Weights of a small GPT-style language model, trained from scratch on English Wikipedia: rotary positions.
Each number is 500 + 25 x the weight over its row's rms, rounded and kept within 0 to 999. Layers, rows and columns count from 0. Numbers have three digits each. The size before them is the row's rms in percent of the matrix's.

# gate: layer 2 MLP gate, 320x96, rms 0.189, rows 234-319, columns 0-47
# up: layer 2 MLP up, 320x96, rms 0.182, rows 234-319, columns 0-47
# down: layer 2 MLP down (transposed), 320x96, rms 0.17, rows 234-318, columns 0-47
gate234 103:522498457528508526515490496507472533472487490481484425486535502479511495482447493489496485480566528498475457526505499499502491446483531503549529
up234 092:524516471489492523473495503502532558513470492497523475534517492507482504529453499514497515447518499459470483520504507446514500460494488521467531
down234 097:517516495524487493503542530534473471468513498490540529496505549521519517504506527538467532528525536538510468533486475505511511523497467495520521
gate235 107:507510511506555491487541517489510482534515500505482479522426526478427482488529444506533518518513491529510506510490533500462493531499468521501525
up235 103:491502493495484496467496524515486506506467514496503472492545461525490477456463493483525514501458534501485505472479508466518557484502491506525497
down235 118:489509533463495554462530481533496524506492498489527524517506516518525528506475524550507493438481514522492530492505472499508517506477564484496483
gate236 092:501470503474470496489469521507494547506482473500512499514475466496480508486435511519529494507507528506525491522505476495492558524543489468486465
up236 089:499507549507498487510507484484497470463501536549495487471494511509466500549476480518468534487521511482537485536498520522535479501533513525454516
down236 094:523476466524517468472526491491502481420481500504485519476509534511532513564466481512475459526517521510498474496499516515518493501510521492522539
gate237 099:513508520471497471486511508485542499469533552493444499502468476500518513462476475491506534530518530484489480544489502537536542507496475520446479
up237 099:480506543459466484535531497498538514491494523480495501534458505488511520507484502485477543519495533487516515534472524509531511498431483482464512
down237 106:477493522472511555547481507456518510513455510520490508469438503526505488493465478533542471498484501503509462501490536469492483483486515464565479
gate238 104:505534505518501509479480497501488539519538492542523514428505530525490500518498431466490490509486520511539484524528497509507528462498477500495523
up238 107:518477490479486513496507497504512508479432529499505494531512515484496493468496549520504501490511532511471516478488490498486477508508527489513488
down238 103:522495473498535487489515497534494501509496519491469481533499451487462476473501450517503478510466502531466512501475483497487509490504499522486557
gate239 119:509580508515483504485514511467490515494499469508508520492481512482455503498557472510480542530461494516492482507485451460521497487488478508448498
up239 120:466435449563526478463469494503490471450488449529494485487501491503498500495492481529535484515528471524499509495521485513517514505530529511447495
down239 109:476524477528534483475476522508464444507522467495509519500512492497493456474506503465524508509507512517523489484481473528548521504489431529497475
gate240 100:475519529491560545503539490510487511528517494515508504558464506476467510505525493516504545519488481458495500464475524531479518571485484521465545
up240 103:482499538512527500480462505503494517483467481491456516508502539457498499466519511509522526529460516460457506450513459509471510511484527490485548
down240 100:541488450490487517484506472499506497531533529480522467480526490518512511496508494533447474508516477559526459527510508504513530458490515458523489
gate241 097:482507502494521508487512491504522501515499496434509485493500504472495536522492460517463467465541508493485481489554549506448468487510508502513513
up241 091:527494519503459506502548510479422526492494485460497483497521508504498505546470504488563490520525482490522505476496517483529464462486513507499527
down241 095:467509531528543476500515485460519503477506516464490473526497510482507517529521474546528484459518513488511499503481514515515494493533534489458467
gate242 100:506548474548497492464460522521498492529498516502497523464470494522542451519472542554516493485524479507489508495474508494501503506518521498520525
up242 100:483469475480492487555497464469520513461485479521501500542501527517520516479531490533550513506511534495511521523545480527524459472522485458455459
down242 099:464446509477509492519513503480523490501496503528479479541516485509483497528502547481515519532499561506505476505522492474517512514509496496508493
gate243 091:479528508521538577485484503517509510495504471490495481472500542491478525494530525461510533494518504517510516504498548507465542496485468522476512
up243 100:531495503519478522508521535473463492513510530470477521475527452510498490476538451491508470480511457458498537494502493487519480489511531467507483
down243 100:499570464475544473540492526510467484479519472493451502489504499502515509483495492482499503478501494492550477465520494474525456485524480501468477
gate244 106:505540456548541536488479470487487469479566523516491459495494481489518502524475535487463510471517464535505515475515532491529521484476504490503506
up244 099:461477511479504505480491513466505503537446495463489497494521516500505486514453488489463485498522476526481434512503481574458519541511486457516465
down244 098:501489523512565458498508545496499546517477470467480508515496526497476438481514536537512514524532531502453473507482465505509493534486511473484494
gate245 116:524484474521436492526492524481510516478505476518512486537491503524511551494498523489450476510531558514511485525483496498518484482497479552449512
up245 109:455478502475486550520525490462513532478507484476541531515531521518507509506489476492449505506515494468482524553494505481496486519493503492505500
down245 108:492473490493512507503544511517525489509504501498513510498531494540487525523523499503503507502588503478484492494529551491481492510464514574488529
gate246 114:554504559513529470482538463502498490512538481485515493483527442491557488513505528488486502500510530509505484458506501476452499527469502498479502
up246 109:485445485505528476522473552537531522491495521466487473451516487513504517532494499517527508500503489499508533477497535492467524462518463491535457
down246 112:508510439521502507512497567477471514484488493526463495500473499491495514468481504509486509454547503528516518485514508492513507476485483515515553
gate247 113:496449488535511461536515486463517462485465492494518509538488493465485543532454494516521531528522540507479507500525482517541480484471477489491458
up247 104:493448495551489489515496497486539467451496469469518491480480521502483509480463522550493521496490498482499502448556490513532523471531463510480514
down247 097:495458488507538483458550480494530457527480536483511529526490556490502531486519452494502466486551495505467455456483514491460509482512513466479505
gate248 090:475454511480522514488512497497531560509526550499534466492492535523521518492540441472459490518527500521474502527461511488551505509526475474493485
up248 090:495452447490481501501507524528491497455482555500536495498479520460553494481494491504506479458557519507449471479473491500518502473525523500511487
down248 102:563527514475487496517459492492519468514504521559470519496504478446521472529515502512503521473528500473518502503499497503499468549543535501478456
gate249 088:526531503526524471501474479505468516509498471512500558488443493461519527518481531541457486477496546501472492479479496509501496485493487484503501
up249 092:481533519490502479488467507474508542454496492487490478547483494516470492492482479508496516495485465500504463455489474460563509485493538500545529
down249 092:565473506529503437459492494453484495484490486510534520492497485490502468536494539487469499476480500464523496517507480483453511492480446493515484
gate250 105:497522493487508492498475511523540513480490488504483525530490484495503474505464527474504455485514469465488448474515495483486538511498472460544475
up250 101:501513463491514502486476506506515519445495507506504490479497479500514439512437518469533469528506492516515502473514496507450534528480471521540510
down250 100:505505502537443538497501510490531525514479517472481457476502519496500505513457516496504473473490475511508521465507456525490550539477508534500499
gate251 088:514522525520509508457545507474495508519481509519494496522492498493488519495474509507515513499459538496539501473524541560501512468496481515468494
up251 089:524505559482498536575483510494463522503497487480503559512485472475493479499500487497488515493550499498511520504484481472516534534492528499539495
down251 095:522471461481528463540494557513431516526548526473482492480478449502508493510455495493479520513496477461521498541565507489540471477500513485510511
gate252 103:547515497479497492468465493513442501478541476542468478500524517481495471478512487502502480459475518508473486508496472496503510481497461515520511
up252 103:528518512487437514505490494530497541506455502498495481490531515518527498467514479527494501503491560517472547486431467514536495523490530465483523
down252 103:524543500545517524535544506504467475471483476516483506488506485505480511514515462542470517480496514458480507485523528516509502508508475477485450
gate253 117:507490483514495518503510484517501517496530504466557549467465463558511504484474487530500528529499560497499519547482523490493483488485511513467548
up253 123:483518503523495483445563521512504505530495506540506520517519511493474510501516497492516495518517525520484510452529538472501505475461451483529519
down253 106:488474524466491465490473502539505508499533492494467562465519530532514528496509522468510509543510504483476530512454525519558497522515532493527473
gate254 102:493522516496499473465508552519495513509547476524460479446470491495442543535495491522525487527502553533487506518501453563503531470452474488486478
up254 103:494525505542515503523541489497498504504574538503476516488469499521489524495563492485489474534486517520504446491530510476495510460544488531474535
down254 105:468532506536507473510461549503534499495506501489486517483442467527492501535489493535492492505515463535484484502466525477504508491478546478484514
gate255 093:475503485504545466523542505510497493534471525506529519495498493470535506479480434474507487493446581506524480484505484472495532469491501521489464
up255 098:522494488502483517505526493572499491526449502517512527541501469505498516471511492476463500490526600488494469486520483500465464462505507554501471
down255 099:544516464511493520498495481526485476471492510482527467486553489472503469485497494527498487486460497487512512522449502509491470493531489544502481
gate256 112:478498475505467469485487519511549492483508484493481469441475492540479516505489495502538454541519536486492497541483502509450526495492471520460466
up256 111:484492518453466488528497476531487536521523520470524492489464491504481507516537480498454483508519537539509468518489558463490495539506479492473522
down256 114:480457498536471503489448508524485495525465562474482468500438490525497500469476506527471491524487534494515480503487513479497498532485494498479516
gate257 090:536457527529537478514512521508503470487460492477522467509435506529512517500507486542498525546458480483497469511506476468510546550530532499512518
up257 089:511466508506486469540508529509525454508505502504531503498473522538460519534488496484499514531483506483474467486510523492492509504518557505520465
down257 094:501449475485513481502522545491504510470474512527529502540482492508495531517475468512470530420504507481501511467464485478470517499504504528539469
gate258 090:461492532524516484508503481527527501512467447498534497521488502460519518463495532514491466482429525530505516528507521526509520527506516464534474
up258 094:518502515504485509537496516502466495475529527514485523512524487510464475528524483468455495493506523517509493466492505491509517504471485499437515
down258 099:500512507477456453485495494493500467501495482526465518493513515472557492476507502498490452476482514528438556524472508518453502547505459525511497
gate259 098:523509454498518551460481509535507527526473492546494516483473520535527481483513494504476494489506504506523493523511457528495539519524507515484506
up259 104:447527532492509491527501478457505513467528502473499499512496451491462494504510521514525507479500504471513493473477519465499507491499528484469514
down259 095:485474525495509476527483527541495497504484537478502525516494490546510546532509463495473510475511459467503498478502484497473491515474504476552472
gate260 095:505511458528504510515538502556514504481521491485473471440490500555520533536476508513475473524458529482506488469469502489511515460529472492515468
up260 102:523469468478492492479456494478496514514490518502530513527519516472494470464533471494541499496483499523496524499456506491457451521483498513480555
down260 101:507439544540500457545490498505477510492528537504502496525548505500495497503554494494552507477507470493510475533527486487507482528475505534493516
gate261 103:475521500489510461469523460499511441513515453472484465528491518511521498470509487476544519512541494499497498488496480441485544509500474492511534
up261 099:470539490468491483447461493470498505538490472557521531481515462508501468455495487463508448513545545529537507495531496517480495500510506496501476
down261 105:534501501512536475533491533500508494431484506522481491530522494473542520535547512527532514475490472529489498484503555458533522501494498511513550
gate262 100:534479491488525520529463495452555490500523517501481474483476523484491515495517483500550517563553511494474474502503476488486486503508527507477512
up262 109:474436543535513521508485511504498490501475472524491484457510475504493493484505448497545541537532456495436493508494483489499518510503467480489509
down262 103:480488516481506511482500476505519452497512506522465464481453491456489514536521469492523544494477484487456544484474528536537482508504496486434481
gate263 083:518503528509438479523471513466509518473498485511479519538499544534521469489533503469482480494522541480514530488481495531458491504559519496468501
up263 086:522539490501475514469480480515476469427515500500482507504546505474519458500496484551552509495500491509522524494507491479528502476503496490509506
down263 091:492506545495492495514493507499505519499520471495516497502477514471531482523521485492490484489490534444447486505485523521522507550573500477470510
gate264 102:497490501510452520501471546485521498499514474492462503511502539466464525490505473471541514502480488472528520533477482505453471495540505485495525
up264 106:515504479508526501491453551508460487483488558526520540503475485483469501534474514489491477452504510527480486493540454515469501481502539467538509
down264 105:509527548498511533461498484519456500507530496500473491465527545524491452490467510469519499507489463482496500477501519527518459490503521521517470
gate265 103:496509514508484452506506462515502477507481471502501504505491472487432541480523510494479536514498506501559535492455513500506533486478490517529521
up265 104:496547516505485482473522522503479480531454498515484499527496524489475513499497499468500486518559517485505532517516494533472511457476524529492485
down265 098:493528512515515543474475493484488477453502475547499509482481549538558504482512488552454508505479485512473501492492489452517480538492477489466505
gate266 096:479515480503473487503536506484515533512499485499520501506505483482463491465502498474561488572461497493491527496504478501502523461452517514502516
up266 086:495463532461514486524495552487545480474562494511512541463497493530475511468504485512446485496508549481528501503522535501556515487532489452479507
down266 091:560507490511544487486545536535490491514504528515518509509547479491502450506519493500523532500478504492489536499492499459491470490485494531477492
gate267 097:484483512555525479489516517477530524511512475480496467503453467565487511482512528501526475470544533465465516515497528501535509507459487516526499
up267 104:540511505536544456467530506518510520551505478473506450464440465524458498517535541471508485481496527431481501475500523502486507476516477483527501
down267 101:557572484496508488506545508555549523486500510473504501522478470511499523522524499515479517513447504467466486475527524487480520525514494490485476
gate268 102:524494509451510484532534510469550487476501526446512476509484491475532476526497445510513494526481530493504509540503520480483516499466525481459467
up268 093:496478513499507492529504492468514440509507520502531511516513439513521501475553494493489487519513499481492501472469470482501506495536490448498487
down268 098:500520472493541474534516541507486457463470482490471481503464484501532508512489480522530465505507526472516538501497497503500497494512486547455512
gate269 100:469507510508505523473512482513545505548488458512496433493539505504510439510491545470464473518519520502483442503517529494485518501516480526510524
up269 094:482468496489478516520493493485482508541468538496506581506521521490487527531526470489493532528471506473508542503495481479497486537538542479511445
down269 098:531480506492548557519503487491479542495482479537523460521507485517532520519544503513518524530494497501528483528503492566521447490516481493547468
gate270 110:536520509497518500535527500459481507530491480542469524465524486537510546511510485521473457516520578522479493454524453507521528486512490506504489
up270 103:472512491538518516491522495472511514521498480491467521463527498513483544494538489486534496497513477502469502481533468477539460518525487531491471
down270 102:445471518443488549535536464499549482484491492480471516519492479505504479507534507507518498471431505474485492507521487497470506523503458474489496
gate271 089:526508495510474472497493486495502478451536508478475477530516525525462508493481454469499498530445500506504496488483485462445555520542480491520457
up271 097:479521535527496516452501497467459519484524522540510517496486516455528517496490446509526493469500499498492488530562493504484474528486493490528543
down271 094:448458540496546538483516483525532537516485497514500538463504519502497527531490509463531522510493490542503530542494480468490517483478467457458467
gate272 107:514500555506469479511485478478490461499478512467529512506474488498500519506472472538497524513541481488515515499522516490492450478474533516492466
up272 101:504509458494514523480529474528502516494505505492483530493469513487500472524524492485475468497488547515511518514518513528482484534502463524468505
down272 108:478515512500554495507503494514502507524564491494496483482492514474490508522548502503502469480500567545500512445501506527477553540489475543540530
gate273 096:502504498473489480499499493479506471536510509431533494500482522500501540464485461527471506500486560477532532488496514578492531553544463529505515
up273 093:512478484513519487495448516506473492471511511480472496491470500512492499527496489532541499477467498483518490496505491523499537530529501503468478
down273 102:471516464517458464513528499484486507473481479528471449498524485521523523505530540522519498498528526551490480518500535460496514471485515509539489
gate274 124:502504494506546523454540501465515521490527493508560507497487491481472499441483473546470494477487548544512532497490516483473504522491490476503522
up274 117:499500514522552498543433509509524527495502543467514485450454490500491518485525495513527488464477490529501470525468512520518477489503496510535496
down274 106:545477499474492531503513442520495500498545512491491492529527496523480553487528515538526492476458504543551468448505488529540497524501492485491493
gate275 102:507532515524527486517462516554501493509545508488465497524481501513463521502509483488517538488459461491531482533482472487490551506482471474471517
up275 098:519484520457528507499518484457502468488516496522494508532462524505529515454491507516496544537506480440484498472439481488513538486507508505500544
down275 102:528516480460535505512498502469477498457509448482527499477476437504496519477521548505518545505517508484527500531501505501538511483479510483544494
gate276 099:469504476470541528508452515504509515488524544498552521512505540472535494484451464529505516527501512536543494485488447523503541477521450486497494
up276 096:529499516472473474507526500510525462536487502468466517479461463503474549522531550485466506493479506467491523521488537490503436520482522506537500
down276 100:513537468492478541493531522508489458533507501515480514459493526485525529509504518506499497506481529500485510524469520517531458527520491495488500
gate277 086:488511496490512479510522531493526501532494508543519476519497471495496501463531507517550517492557542461523504510504520470515526492510504499514502
up277 088:531515472513495478500525464507500516505538499479517530463472513486484499465483505487472454513494508506483528517518530480548510459453499512514484
down277 092:507477527486509533473512517477503487506505566479518525507507517484515520466497507472496522497490507484511440461484518502508503476499524492450522
gate278 085:507505537485508503519488536490496487517454493507494498511506435520526502476472522478456512508526508500490485497468470496496499522448498503489499
up278 095:542547546447521471469527519521459513513460491453510472498515481498493492496505481495465512522507500522428504499492469505478509497463524514491487
down278 101:488479491480478522481478502483496477494517488505491500499485466476488535473469484486477462519511483497483490476517554473480524501471458519530486
gate279 083:589514495479533497485488537502495486444492476498497528479514495515482520503508491516486462472540532540492485441501514474468492504502461498472498
up279 090:490538455503515485493537513474483503441506517501544510534492516528499449516473532479505478487468521546504565483474532512480488484475482466475497
down279 093:538510508508478486518541493500482527505463492493496457528479517478483479514489493524476494543524531514485540485515496500458494525504527513497478
gate280 097:535504542504501490507548507521524467538533498519506520521526461505482506494511480505506515534544472494511492500501461516460521489509530469542519
up280 106:536524485490518512524507525495524496536542536520503570496456471538500508479471512488510501483532500489446506500526488503501495473486494532504522
down280 103:510524465480484452500513508502497492527535513480534506495521472509489455517479491498498531451490481517493515507512513530509420475509518522464488
gate281 106:512526470488526500501493505457544535550518500531551484436480477484483516545480492515488486495554469501477488490495513514503489458495478482544516
up281 111:433487508473500506486528501502479487511483503487525525501529512517513492446471518499461513508514492492510452483493455528474532527515483494470506
down281 102:481439466495489476474498471487492485528489485480506524520514506507478499506505434531497487494525488494487527517516514458501510460485529540541481
gate282 111:480441486505489491496489483531471508516463463495553494507502486542516524496497488526503520504494499511490495486500466543470531506499491499506475
up282 104:494503538502472482457532484505557497476522469472509478466495494526498542518506453517513484516493502519462486489540496562524486514493574488507504
down282 110:529529489505542479531490504462528470523502511517491546540524475501474524526464487461519492499475507424487490500473481545454437485454520505540529
gate283 099:512519513494506518475480510547547524496512475504516498467516468489498504486540478487510489470469495473502498498510506491476523528482507512455507
up283 098:481478511480525449545535506488506470491499508522537477517502489489471536436501480483455558545503515476469536494494554493536528504477462529472517
down283 104:490479489413543500553497521480490504512493480521457492534498491488489517493482509508483541472490535496491490472487478508519519452516487508516533
gate284 103:528533508495495521470528537514526520548526495513526530493522488496535517493481492437469480515495541486512479489494546504509518475498485479512456
up284 099:525496513527488477454538492499522494521491461520504564514517483515534527451506513469501530554522521489519467489513486485498461503511515473490497
down284 090:480523508500491509494502526479538496477482540475520521522525479498488514523495504531464514485477478491496519458502492506516579491473535492502486
gate285 106:488503501520516457485517533522545534558474473511492489416492479447460487498494456549505525516479523519483511518488489485488522504521497510559517
up285 115:515473449445514546505511476507513488478488507498531469520485480485449528498498497502497515542484468495478515553529534512504498465448470501504500
down285 106:477525540503511507517519487527495494486484515498461516526529510510459477514528507468503497459519530516554505518452500477519498465529493458464534
gate286 108:502507564549504503499521495518488455507509501495485475488481513512489484456501496473495526489509499465464487522499538475476478500530508517475454
up286 096:519496478471496542489481507523491488496502482465504526525508478495554497484480516527516547508498526451486466529538482492475556519488527484463498
down286 090:515484511511472454543486543471523541489496470509519494464522547529470537483486520513524518483486461535504517463502481503530486518522531499499454
gate287 082:509493517536525495473438531478484502518488470521503503499507526508487550494507471505503531510506528522469533467508522535488505534517529526490448
up287 086:496474512543529496487456512489509505488476493541498496524492519537485534497482449510526521509559482504494522471484527489480456574494512501539479
down287 096:548456497524482500494505463468493486523493487483442490517550525477480491486443498529523507502511541477490458473495483482492487487487510532489435
gate288 098:468494463547470546505486476467485461514484475497485505529471472510470498492549519502487491480527530525489536472514520534506444488457507514494504
up288 098:469511496502476496525486483510517523473482487473488501516535513510485566507507510507483519491509513471451501471510507517512463468435505491546495
down288 097:527469501511472497458501515479492511526503490486518534508462516511510427473567504516504453491510506498513529480492540503478491502506514525512516
gate289 105:503492481446532543483495491501476536457499515465472484512450477497503522517504476438484479485528527480487499502538487476484514503535470476488492
up289 098:470503518484515534507516499510516467508502515475466502485502491516491511508488524486511495463473470530490489460501526507479603505489513532516505
down289 103:506506436472545533489481520513490470544526495479508484504488534420478469544477498477539521508460526498535510508488506504531542503506508511531520
gate290 108:509444526513503499478524505453499499484485527524528497506501495452498467528555457457494501508495515504496532484512487510478480500542486487451518
up290 111:513546506482499476534546501460536500498525491529514502495483506503530501473466519513483482572481529512557523498524550461498502514492529480478481
down290 111:494552547495466468544492480549523517510511517517478491519495476485527482448471489513504484511476515476557503465486585501501480520440487500517495
gate291 093:483474488509497512470541458473544521455491502489532448466492499500505521491462545501485484567502511509472485472476505520494528521491509489531500
up291 093:505497495505501516493491521483532499492519484491570489503451496507476471470501506541537508484499525531528505492505482465552545479478532504474471
down291 099:515513493516546494540520498497516545465491530496577500515502515497479496487466517517526543498509469499486439473409466516490517509506514504495501
gate292 095:509511557537538498486494465495466502499486543492477530501510479524500527518493461485468515534516543487494464493492482513463463499500543515513523
up292 089:544473523469506480506486504474488494500558481477513484492499497428477500484461531513488471493467502507512460536498497480503519491516442461473500
down292 099:566478483493509517492471518474516525550464556470475495507486517472512504546499507470449492499498515506525459482506507516506460544492503476506531
gate293 088:493477464529533449511494502489531464473537486509516500492505479522513487522519494500545485531502513485552520473491534513473526498537456487483502
up293 093:502484498466480502503454500494474470463568528522523474477470508489528483513500529498516494502486493486478519514458500484521499501519470479491498
down293 091:468441487502500473510492491462559511499517533544457494439506480471529473483488538516468490515533493507504475506520514485526514533476500544528531
gate294 105:533506502493506514445491481483489472500444531499496543472468522540543488505515498524517510481517497551498466505518460503499534521540507520520547
up294 109:492511531505520504469439484437509504465495515537516528489481478522503491514495523510513529477503508533470495506525475479526468502512521506481572
down294 092:514502477496509494460460520505503518520509482491460491475515521495515508500482464486502471573492523484497499463482440504522570504496512500506479
gate295 094:483486498472537537526519474510461480486500491530500460512495482491515500483540478510503519514545527437518502472467496488456486507496482492490494
up295 090:516506443514485530495500522496461465473469481522491479502501483475528490509530480469531524509490483443482511495504479464469479512495511465486481
down295 095:514519496458470487470483463506492535513521513497460529494505505461477505556532511532468511507492484527460522536526474522520534539514526497505494
gate296 093:480498471510505481556448527490493530508494509511419510527528528502496510525476489489488502498506472533525526517493517532457471505509516513547490
up296 100:557502564527505498469482502500495521473505515504513466515487540478496528485500510473477495488476514496494496531542504533559476515492465497512540
down296 099:498509491511498474525490504440456492508511494471501534465498544503514517505513469516497490522487571458490501474499487474477455455490461519474515
gate297 109:504474495561513474511485501493513515502485503462498486457505512471542514474476534501489468470501488489513459432512501487484537466505516488507533
up297 117:485476514498555515499482563496525495489508506507521515474522507507462488472495498523520480501520514475464472511490419497476472521516482539511462
down297 104:496489444484543504478515517508490489561513492513510497485526485563494493472481488510492513557504508486500484479470536491499442503473485481500499
gate298 096:481483523450494505507500490538509543486508492470494494527541505510535554487491453538517509518500508518542541487499499519463511482510523545528517
up298 094:486501497489551507454495509496526474514445500510501446481561528448504524498489499456494515502472473510484471474512489510437473489504503530549491
down298 093:505531520502489500516496486513508455470514486506494528446490501497508455507497499495491480484530470499522524454450534506506530493478527532518431
gate299 095:504511492445505495475479502481513494488513481431464449497515512475506514525492482530505513496464481497538505516492478518503458518511501468506526
up299 091:524520506484501520510488479528513504523478491483525491488479470527493501480434478518479493494495491516511452514509488510507526539516504512509484
down299 095:553495529522521481458492492497518530499461471475511497467490521473486506506545467483553479530434504519556499482474452476526487482502481495520471
gate300 116:486492503473504490488495504473478486488471463481539480506501509504457521503509499474493514534492524465500497442519478521499521463501494517491519
up300 102:522490495495515494488533503518560484506535494515476474479482506481461529450521501500523515521498538491523512472490518545517472501517478518456539
down300 100:466473570502533539540489509479518487492491499461497520494492487500509506517485517490520494515525554496466536476484510552468469468488468454483500
gate301 100:484483530526476462522489533449505526514478479515509512472481479511545509494474516530511509505465491501470474524494485501512486521569525454487512
up301 091:497502544523479529492494525525478480504456533541496518543520523516508477526520533538492560480515465474545503458490469473460490482524518519496486
down301 097:496489495448488511486506455515536478493523499447468454468495503535462504457492479509499536517451537496504522498492523495490535488508542559528514
gate302 091:476463527484517478493505504491503468472484520514477526497482535472491547493514515526484463546529502527521528491508499516508512518490475457513538
up302 095:506506531483515517456487439486523467484512517504514498494489521493453494466570479484525490554508493510480527502545514508520487509477513479527557
down302 098:510505496504523463547538525481505499522471492513541492441537495535484499508469519521543508479509503523538486518479523483509472489532525564495494
gate303 101:496532517455504456528469500506471519452491517550513487538471527465473522507470496487466486477469522521505528525486489460519474548525496520555497
up303 098:541501517469520509561493544493463513475517555503523487490523522491470558527500519490471510507487524494512445521521472508492504485508532487507517
down303 104:511470507482496549487498500498523505513490558504474504501482470523483480503524496521505485517483542456505467495537516495486495517468534494453453
gate304 087:520522534467498549500494458459484524507544500481509508490526488495481477544491501492514460516575490535496455496496464445485505480507553527488526
up304 080:513458470503511442492498512525463491488493522511531507501489482517546509486507494511517481533480525499512540444516470499521503475523484477482497
down304 087:494489514489537494446487505488474557546470500500505512525531483518538539508527490533486507500524468532502532441480524465489541518501461504522477
gate305 091:450465472504474458505484457508508507521537532502508463529506511497509553550499541533520524490483496526493521490492526523525491496412487507500494
up305 093:468470553518511491492541459483498475527499549507507504497477532528503532501516520501539536497477488550454479489476509549536503507453498510499512
down305 098:532510511466503540493463545501508498468498486480499530525467478478509427477492440487470479485504481489551492549509484473501509480534504495498465
gate306 098:542534464519509504474496519453484499455525515518492491499494473485466520555521482431523512481531488507482486516485504481515478494524470534533474
up306 100:482468504554464499541456502522514467513490465476534507497485514484514506495482497503506500532462473478516516492467492485477496446502561523481514
down306 099:475504471516513507516514462471529480503510475516458530503493520484488461521482432531553484516471474492557470488463553532537502515443496469496488
gate307 108:528493499510491474497529510495526507526504503525527530516472524488492501481468505439477505534487466489505514485485492486533564513483440470475540
up307 104:481491513523482522533478532485483501515497487538534481524468522513470502481526500466482513481527493539492489430468485490506509500535485478494518
down307 105:526469537448508454542503476504483519467473554526493464514494477528522537489518482536467491441493490522493512506518477476476495508486502542491484
gate308 106:475515530534500526506492508492512505567482485466503510542489507502509539508491486479483507491528461478535509510515550478497476501497456535531477
up308 112:476480480474498498492493517492505484467481492549503477487524474467519501539463482517537464474530551503448454525507468513478477488486520515510478
down308 105:526497525514518493493504495527492498501518471553527528478502485481468524528466490539501474490456515466522485458480479482505527488484528507531495
gate309 094:457473532461473528441476477469504453515511504527484509493517517451491478543482479509519503487535452515522462516531495534529505525481496490507500
up309 084:475477516527474521490457513501488510544492533524452444484509529477527507536503503555501504476507512520494473489475495518506458448528514509506522
down309 091:493494482444504514519517522494496461550426479483527471505457496510516506493474487514508504511471521531549507485498524506475504524513476490553544
gate310 084:524504505502526498490500504537523537457487480470528524507456476523496525501492532507517480532481467510490501457533486460573512512493497495496511
up310 082:493506493500497539489545461463457467548465513519467497524548516510550503480498474461501559489501499566501471483490487507470509497463515496500464
down310 095:483498464486533486482463467481476506525472538519488491516506548515508474461471477492507495540483471482501503487448520502449492498473497506553519
gate311 102:525487501468506527453509518490504493469509512555550547473450490492534469478479497507492440527523517483470505478515477485510482469487499485513513
up311 093:486485488511519521489512521491517504505508504530537514459487527478504529482498515528509487489477537508488456494542514491456519445484519533468509
down311 107:487502472497525479486481533467565517546521492507486489476482475517471527505501477484535533496501528534485487503475533538530539466504434507551458
gate312 104:463498511492478558469518493508547491475533450489511524518531567522497458482495495520480460501492478476503517497497543519515503492501500530524532
up312 106:491531480447537486473537506465562515506536498490532491471499504514521531495488522540468452499525486476499505501532487505507522511496509476516552
down312 106:491487519535508516524504541531492496502506476505500442494509524500504466513467479499538490542478518515467534523491496482496534491534514529507504
gate313 112:492505555519501517480517461494532481501493472505498482515471490489535485483551503499486494574528530517505514509465519538514503520461439479474489
up313 111:501507473498479516496499520497550474516493473523519475504482538487548482503480532501531515538522510489484508449531494487463499505534491489464520
down313 108:486488487467482524511502481499503531458537508518494506472516557500475486522512511511531504453541468483490545488451481483465485525473515509488545
gate314 092:522504517537478500483510456504480495531505483504547492458502459476536554519519456484488496510472564498526516458491535516480464534525473480491504
up314 101:506519535514479480488502496440442549499487460521523516484461523556482508534519524508511475519488483502513510503481491528514503484550469511468497
down314 097:477527488479486519500551512458483567502481493523498506521505494542490464504511536512481453525477518537474448478543491495549469476500486546503506
gate315 073:485494483520572473498500499458512514507498481475536485522551520477535464501474479487508518483465499534488519494498528480480527526521494486502487
up315 070:511507480515534503472463482469494494521506547513461488514496545504473501493521481508493479528542482474480525504469472492478495479503474512509449
down315 078:508517462487492511521535482514519491482519466528464539541489519516445525512520543528497529555542505527500570491504476476472450481521505522494483
gate316 102:540468516450501457552527510534539499473501497512506505490528477472503510471480487499485478532471525456539531511519490480485493530483489475472509
up316 101:471511516485518502507509495540476504494466553509509471520515478516492505500497483488464519493520486512501466455499486485513536446456497525502507
down316 105:478541508459504518526502522536490503461497485514547490494515488458526473515471517504490465451501493522531493513473511478492474471490516499547500
gate317 083:463529478546520503488490482507486524490502495515494520521487494500471447535480503512494537524508475497533512535503487531466476470485483502538466
up317 082:547498509512543528487504510468512525466473507514472456526493482518469459480518504500542520483518448509503518471496517469512483491505488513483548
down317 087:507526498511520540549511523476498487537484473511467477543495492502518488495465493447542541525520478478488573497483475515498511502517477486532543
gate318 102:509558455547559496500522511497516474540507477475485493500482494523507509493549526491515499486481475517511503456545537482493500509471467512524474
up318 105:511509517487516486488510481517488492479519513481511478500507454527514508454479519511532486488566505485514487474488513525479527512497491515494476
down318 098:517520499510520533511517475509491515474501494493498498458463523504530494500485495494479535514496501516543502509463527580477507497509476418484453
gate319 087:432507500523491514454499476551485520502495517519533513444526522533468476493508527505502524548523484472480520482531515498505565488523496455530498
up319 097:505535486499504562502475473512487543510487572524527518503489543511519483510454487477473462468508488518439493476497494493490532530454496490505541